Part of a small language model's weights: capped logits.
Each number is 128 + 24 x the weight over its row's rms, rounded and kept within 0 to 255. Layers, rows and columns count from 0. Numbers have three digits each. The size before them is the row's rms in percent of the matrix's.

# layer 5 attention query, 768x768, rms 0.0493, rows 367-383, columns 624-671
089:148100123125154165113101156196128136159127160123122136127117139185095117093116158128136153146093104126129126113111176108135185162123128082130119
083:137138156109145175130142141161075116084096103128139095113133128111152093129153133150112142147119160108119106110122121167143112097179123136120095
083:130097133097110085140140125114091116135154094134154153162139123137113167155154152154137140143141165127122159141135141141181170081097112139123100
088:122104106120085076151133130153135151132136097128093146097182089099167122151165129104105085145118173114093168110126135146117149153174135137139110
081:100127104155134127121176143127158118142153147117140141134125079123134135121115111122108140179111157144119131127114138147122139149111154156125124
085:129161118104109106126142116108101112100066135095090121162124163106172116137123154114071141116130109174148177158134120151120115111120153129160155
092:141124092137134096113090142145104135127137127135104101112126107141093124132077153140133144113119136129130094095128151160123134148146119164124134
088:094153090133163133119133130107121158096077121148132088100111106122125136115136170123104157149160110103145155143149099099104121105127105139151113
085:108095104121109131127134098137119129099155137137132092132116141133115113122131124119118101149134129158099137146126160108130127102125131096122072
091:118157171119118161146172111140123126167164109148123123130126150132118138093129100090125173110166115121147120134111110127087133087126101121093137
095:094108106128145156145158139127113129171173125164153190131089133094146129097084101088107116141092120143126132095136140128123148138139129113130078
082:096141131143102121118126196128105104139132144115153119119170118137148116134109102122140131134089144123084149121115096149137175135151116143143085
086:110131134131130097152131151123112094112085103092133101112092137167142112126109147154132131124107122130157114106098133117143117110131144129123103
085:102098119159128153169148118127132123145159097123098158101126139117147115146090095066121145137092109136129178096129147140132111174090122134145125
085:129105131125088102109103083140111108100171105134112134127131124093125100124150154140140107135130105097157130092106113134077130126116078132173122
082:111102147100108112139101137135131097114163127129180089153124161103111154111143101102139140161125101152126169145108098148127127083129125144145139
085:171120135181146088109138110158144138120113087163137143146112096152147119153118126113142107119153141133142123114115137159153176088160126129115144
# layer 5 attention key, 768x768, rms 0.0505, rows 367-383, columns 624-671
085:082116126158111138103134128153117145091103161117128123117105132098152151076089093154156170106129142118134130157139089127139142116141135081141141
080:188167129141129140057150127090133114126161143117128149124165170095166145108083185101111123138134146148131146149104139106140164138120144113173097
083:102127130128147157161122123141144094152115083104128115148099115134122139102089079185112204127164104161141114128150126126092170068139113105094166
082:127155101123168166141106131169110144105133122098115141111099132106109088118095110179142143124165132121135148108105132092207114121129115104123069
081:161125112128150148140128104121105156107132133167144149130119125127177155122127115124059156134110135148185156134154140155088158119152088094132102
084:112154128135194158154123143089081078103133150127129143145147145081132129168131170140101095149150135131092098104136083095138127134140129130136125
088:148124131107120081147133094146145135132106151122171123136166139102143147110145128084086149168095109094129114149151073186108122159146140116098112
082:101158188113121100150125121151122149129142167111129144054113125126177125124172129128167114160115129123140134109077185138163130126164110147123105
087:148087126120119101118162139087169178141129122123130156087142166129121144179148154135142102091120144139127126145117089122122164109138106119146151
081:121145102143131114127147144110146142112112098097135160106159075146122142135129153103134109119147112147146144100096133122103098142138137122139076
090:114105144132122115156089151144144092131102079113115175083141148150115101111123156174156156125139128109155084133162113149136154129142158164102105
086:148152120141169126114110112121099145082156123126134121128139123154070143139103116127131112140142156102101139111150108119111143139097128106124121
085:141119098127109140093078141139085115134157147102121115175118121121128151116118125101151122143167125146167116165167150119121172110120146130124130
084:129159148129090151113113136099203145137117157148135118091097135117137144148100164141111113146141130105127159159109090163090072136180112063083122
086:089114147139179126194128149121121179101131154131126114086092111113130153138153134076110113155132119117178133120086121148151118107130136166144114
083:096101135103147125141165107138140139153106134146151125105126123129123161110103121120108138111132149104152122147101117161184105093132142102093130
087:154139138112156093111167145163124141119124120100140117150132126114148114140126100162126135125125145118143095109132161119118101066088151116147127
# layer 5 attention value, 768x768, rms 0.0525, rows 320-368, columns 624-671
132:172078163119128139124148138128102170138106165106149124110110108124143077127126129127094208117160114125179116142131146127139150128130149158142114
105:106104156094125140125176118108152154155139109129135172104096108123085126162129155116173123135155142153189102102107100115131165112129138113097131
110:126120170140136091076130124111129117086128128109131114144118091151156078137128110152128106077150136111119109133155171111101113111072149152103141
110:132139106114146105136141140122150087124161118135150126107151127141122117159106094086094116156087172133170154140119152161155095130122151113154137
120:136200144148107112132112149157123157104137132121127151096111135149089100116189159132146134114127147144102111103141132137158105169135175109145133
102:118173133120155116135137135130132117133099123146158108059115192157109160162097121131152127115128091160142137132110070168120094146131156076093141
107:139152089121125118139122114184165136133173122128116119095149131105090199155151089128130124147131129174143141154100095138119124107126104132133099
098:161152092106106138093128138130160147160179155112103081146094139118133126115131152072159129119123066116159133122145093138087130132129139162137170
111:132106098133113118145128129133148109104150120134102124116124153098127125126156138095115113148148102131145150131130123111138122129129144123146157
102:147138122137128144104123168135085141131108113138127112147092171160122103110137139050095157150127123123114163140101149090112119145130133123147105
108:101086143163122142122123101113150160128125111075123113117123105189116126134094157134134147097147125151145122161108119077145129117154115093117137
117:085104112109146131140136126123152128115124095141092143136097101129146144192116102112133115131124111099141151134102088116127125104126153113122141
109:157127159129068167133164132127116162134151095130129136107119113129129127161146128129144160088103124161103134134117080115108171090094144097145111
104:152167160184078144125116141095116160149149139136126106117134125151097085154106094137119115151143161128178121126148131117079109131111145127128096
104:110087112132131171128177141169107123141102147153107130124175138127172149111106142104149133138112089113135101108129123191132099151147107135122123
096:130118104153162144106185132107118139103101118120162108130144138140167140133104126101128101137136165132110123098137108150103157109115164107142117
109:103149119147112107104156111123116138157146116171168163112076083109111145140157128145203126139133115129125125123090122170135147138159135145109179
109:127126101162118155109153134130140160100133159099097163180152135150116150152160123071096088133138146081124109138095139160133081133132144107129132
113:115122114117139147124151108141156125149129079165104114113154161113157111167127146121143121073134099150136144104092113112120146129124130117126135
100:154155094174101169088134127122104119152164127130117160138187101162147129127107132112154143134126118098151157116106124127108138145185107081120091
113:118137148108095160151113122119151092149128151156171136179155101097133109110156126103127150103156139129151116103141089127166146120098114149154134
111:156157109154084160182156096123155152132147100094127115114132154137132139162168158083152163085134126114148121123144107146154125133118129141149156
107:146150085126105136105139147146101110137143104150140136128164087159124131101124111145106127147151099112183110126127122132119091162131139150109140
106:115120124132119163124114149122137094114162180128040115094113064131117163139103136151103138124144110107117138159109106122133095137105123150120187
093:127131085153092147154139117115139114143110147174105130150105103124115176138142139182122130171122120142122100129137132130158136130121127152100111
098:109061130100100112173125139134140147127106107083096126121140092142162120134103088154143190114124111074114107143140103159103107154177129146096112
104:144071167114139177152163114098158086119109108115098125130179135109164131142119148156112118107109060122117121156142118155129148121141168127131137
093:172118097114124137159141160144113165136118154116127093107124100100161138112116096099175109144164137103109105139105116145158128145145175136140135
107:138131106106143131109136147134140090103172115120148124156191135102148120112121177117130138104146129158127070134156113137094126136153089103107125
118:108106153153152113092166128157124091102140123142108151121141108130127143184147115149124091157145171085107108100110150133078099145098135096168127
119:122118098177117101142144122133142157118136146122098154143174116099138162124108109143100155148115114072126152158161114099141135118114093144142112
106:126128164094141134187157140135103113101094111105126117178099128124094133194157154134162153130141098185181140118131111117123198130089118143125084
111:126113146137033177136167155071118117127154139118119136152145096128133132186126110116141109130115125104056108116108111154130120106125140135082148
117:168126047130117140168140107131183176127159120106104141151117118142105105130158132087120136130125132129148127144091118152117126114134123146147124
088:129084135135120118130120147172120103109140107117131124114146108151153131107127139137146135171105147105115092135106146096081118160163132179150107
099:150107157143156104108112149113106098153132137172132127140122094087121119130110098105134086164161148151133146141141127121107110141105161128120133
118:163136124148095133110119146139130146079144144149125122139127079109120150144138105177081115132135148137134135168146112143114104119080112173127116
124:094133130059132107099129083155148123118080159188094098116145131160118095122154155130112160167138153101150123134118113146148137128136081128135122
110:142103100156101095090088129145146149121125148091121178125098117118130174103147136143123125120119156100113125145135134146132102155094153114082130
112:140108110102067180161133096098135125145128160089132098124118145101171122132115161131133122143159117098120145154121143146138100117143122108168115
105:152119121128127119119153120155137131138114171102147158107107180131140115135126139097117138133138152091089162135119119131073142141125109133110135
101:123159159109104114110182123121146099122119124105167144139137152121105145158127169101138134150117119087137103080133166162124160166138139124120143
091:113145093116103213124129133117114111148136118143110115153131110100122083158145131154090140090134117148168105116149130105134166128180110138169157
114:038171117143110141160138117128120124070130151136135145118172107113151099108118176143131136109110143128062130136160134123144129136137110132137125
098:144155129096147120080111138133146150141119119121124136104081095133125120141100121104108093176117148135128093128159131150147111130148133127120154
111:152102184184123112139110145103129054130132153101101143116132163136108080170092110144175156139154167122150148143107175146110126135130113144144155
108:129162149141107153126170133122129095104140132104091168124172141127137183148064176106075155111084136142123132106096094120099143139127120120174102
115:127140132157129106143138143079121162169103147103133160166175120146105113152141123133119115200160106141152138153086130174124119149082137154154127
118:121095156097175113104161154148131112112097113126162136120130091093158171132174112140128146151087157174131128135146105140130137135102110182095140
# layer 5 attention output (transposed), 768x768, rms 0.0498, rows 320-368, columns 624-671
127:109164139168071121149094127143146150152086142142118124115107125087124148107119118149097092132140143127106146142149151126097112160115125153091138
109:138145094141101126167141140133097124115125157141127127164120121145158082160145115116139122130100123120151117184127221138164133076090079121179148
111:090117138164092146172112129111124109127147117108138120126102129136090140115155115141113152130118136157104161113083131121142097137156139149141139
113:121126169134083151115126188099087148111115100138138137125144118110118122090106135090154128120137113143098144144141118115122129177154114126155089
116:161138157099104167146140137137122088101138130139139134167118118089070117110105152170172148180095166148157126133103116136102099093067130139098142
110:086136114151148122116150174131147086131116114127157117160109133099082141146134165116118121126104167105123082131131152126122154092090138141138141
113:157133127100125113092176099195083157105118108122146112111129170164138141109079103166090116097085108109174114097109116152125120155145163138126157
114:135077122101124097152129113141110162102106163106156184143131151143093187103138121160111174151115126105134120140117077142141114148127143108124090
112:095155141155177132119164125134149107166135186108127118159183129134140152129112141123135148139096109141077144127127129078109116179140099162129104
111:112114093147123152135138171165141096171114159123174203143136150127153113153149126164151142151144123164149132116127151110122132134117128159097120
112:127130108130129149111115165119088098138072126125139117166110143136130165162136119152089149139128148142120135113083098114076120142111164152118126
114:164151157165169142121137146134171130118089155146145139174092074089118151135123142087152115097151135166130115115162164133137141135147106130152161
111:127152090169092102115132136123138133164132109122153143146110130136127139070151114151122135108121091126132104117129150155143133162156136148114145
110:160129143125154113157134144131099127149162144154145093095118129156157183140127136141200129104147117147105077164123113107097138143102128151096152
111:107127103124157154095119172128084104094121100105122114154100109149112112088150145148158121149139184140148107090151146074135143146128108110092099
112:129135108149074135117133129114146124118089126135155128123107113110131116144135112165130135157113122069120120167104135072162104148129132138165143
115:104117137083108107119150164081120057141130131122072113164166143121119125114127126103134121123115116106106144127199159105132135129117130131126173
112:135101140146109131108078109090116102135095118124142112116134139133138139123153155108132178085112120176141133172120132131123166143123077128140144
113:132122134119117112106124115133104124106130110128146110101126074137102126101122098109098136146141148128091118118099133124109136156083096082138074
114:151112123100119101123121122117118146103097114163103127151129174128146133131126112138116088117071157113093117111184148145148124104166149194133174
113:157124123149130138147106164138116171117101143121126180087194141115136163131112145138111129125133128115112128134135134106138134130123124153138136
114:170075091104126151094131136143153098148130137098136129125109135149094118104081116107145123169129149112115150083124177141132104105152130102113087
112:119169118133135147109132109141136143134087126149143146130122147107163132135111156122160140125101190173119157119161115123110125132132077127143088
109:102132108104136131136134137113153128155093171101165123126119146160124167098142133091144134106133142140109151129149144129095154116122159172148130
115:168107110108149106208108115152149157126131124096148122164136195097124128109074114155129101105123124156137107130160129135114154151170149132106154
114:140143168117113146149112126144141111153090130138084135123125137132111078164140126100124120115108096117115152164138097148129128108121109102157159
113:129128175117189110166130142132107148138135142132125141119120110114131094123121130082092139115146132118112127113148140110149156164150135117127105
116:148108149135142080135117112119113122102085139131098109119102092110117133137111166145130126131132165153136135132108110088108147129140114138141151
112:118123129133084117136119116108164154116156110161127133147125110106158124103173133116098118176121130117142152138133142117110139116170159129111117
116:136135153139160094157132154113141101143140125134075129111131139145140156109146151116122162098147109173136132110119126152141113154116160121146104
114:164105111073138151139090127108113119097102180117131115084133159130103083156150172166145096065153098160108111107168093143131125099143112062130137
111:149107108139124128142121118141174115143170160131122124184171152133160165127109143161128116105111128125142116106113157136155188132133105085126110
114:084145128140213137129128179133147112159134087148105107128124176148113109084115134135136160145111107148138156129120128152165115111113082137114122
114:144146143125167128124098162089137129101050143119152150091136148135142134128136095132130100120126103093142127168144162153120090208123133093094069
111:147109118131089134133096126110113136136160105119158130132156135141111121155163159179124098095114085123150103156118133100161124142103149070154152
112:111130099154170137177152118127103100136135146123119098164149112130147109149143102107121139125135159071164119139126129130127175120119121136130133
115:104102134086183126117128123161082165157125059145153130164124159129126139112132120135114132147127118170164182138126123124121109152127159140091117
115:110107115121112126143158117141154148117186133121150094117107163129139098137121133119152141121100145155118126124133120151163092139106131180117188
112:138133160115131133125113134128125094114122133148127128137110154105092136107140164138118156134135144109103134133159132082129089083148093068121141
113:110114142094160153131119140129121142132131154124152148138156092135156048114103119160105131124110134093131103077119116097170094158150132131138131
114:114124117137089104090145106135148127154118114122095141118137083135134140097127204156136129111098113145129113154143149082187094120130167103135140
108:140125119111143142117115087129105091094150109140122087131142136139118134127090098155142108105123156140153146186108131107147142118115103145157104
112:124120138132087119126142106117155156143161120103109110136169150175132219177118170108121160123149140105125117108108145140094119122115104145159041
114:155099109092150150116075136104157147116128155133173155164107113096119128090116140159115134137155133098159141116081139121144127130135152139121120
110:109147111149147132152168087144138134132112138132167129161110131129106142103138109113132128115179132091133159112131082136131126122126106114094109
117:142143116099156144148081113106094135131135106094121140114181108127155132068154134163076115087103145094151133160143113125132093147163081128105140
112:144152154118118102109148065125096126151151103144104135136106137138115111146126135138139109134081098140113088137146109143132118129186136161117138
113:117135086175115134114145141125088114109096095096120134129150109104148071113126154123162119101094101134131118154154127115144082108182100064113138
115:146133113117125139133117090125160115161149148108113116133133176112142130099104127101147167137120108068117169136121108116130159110113127111154154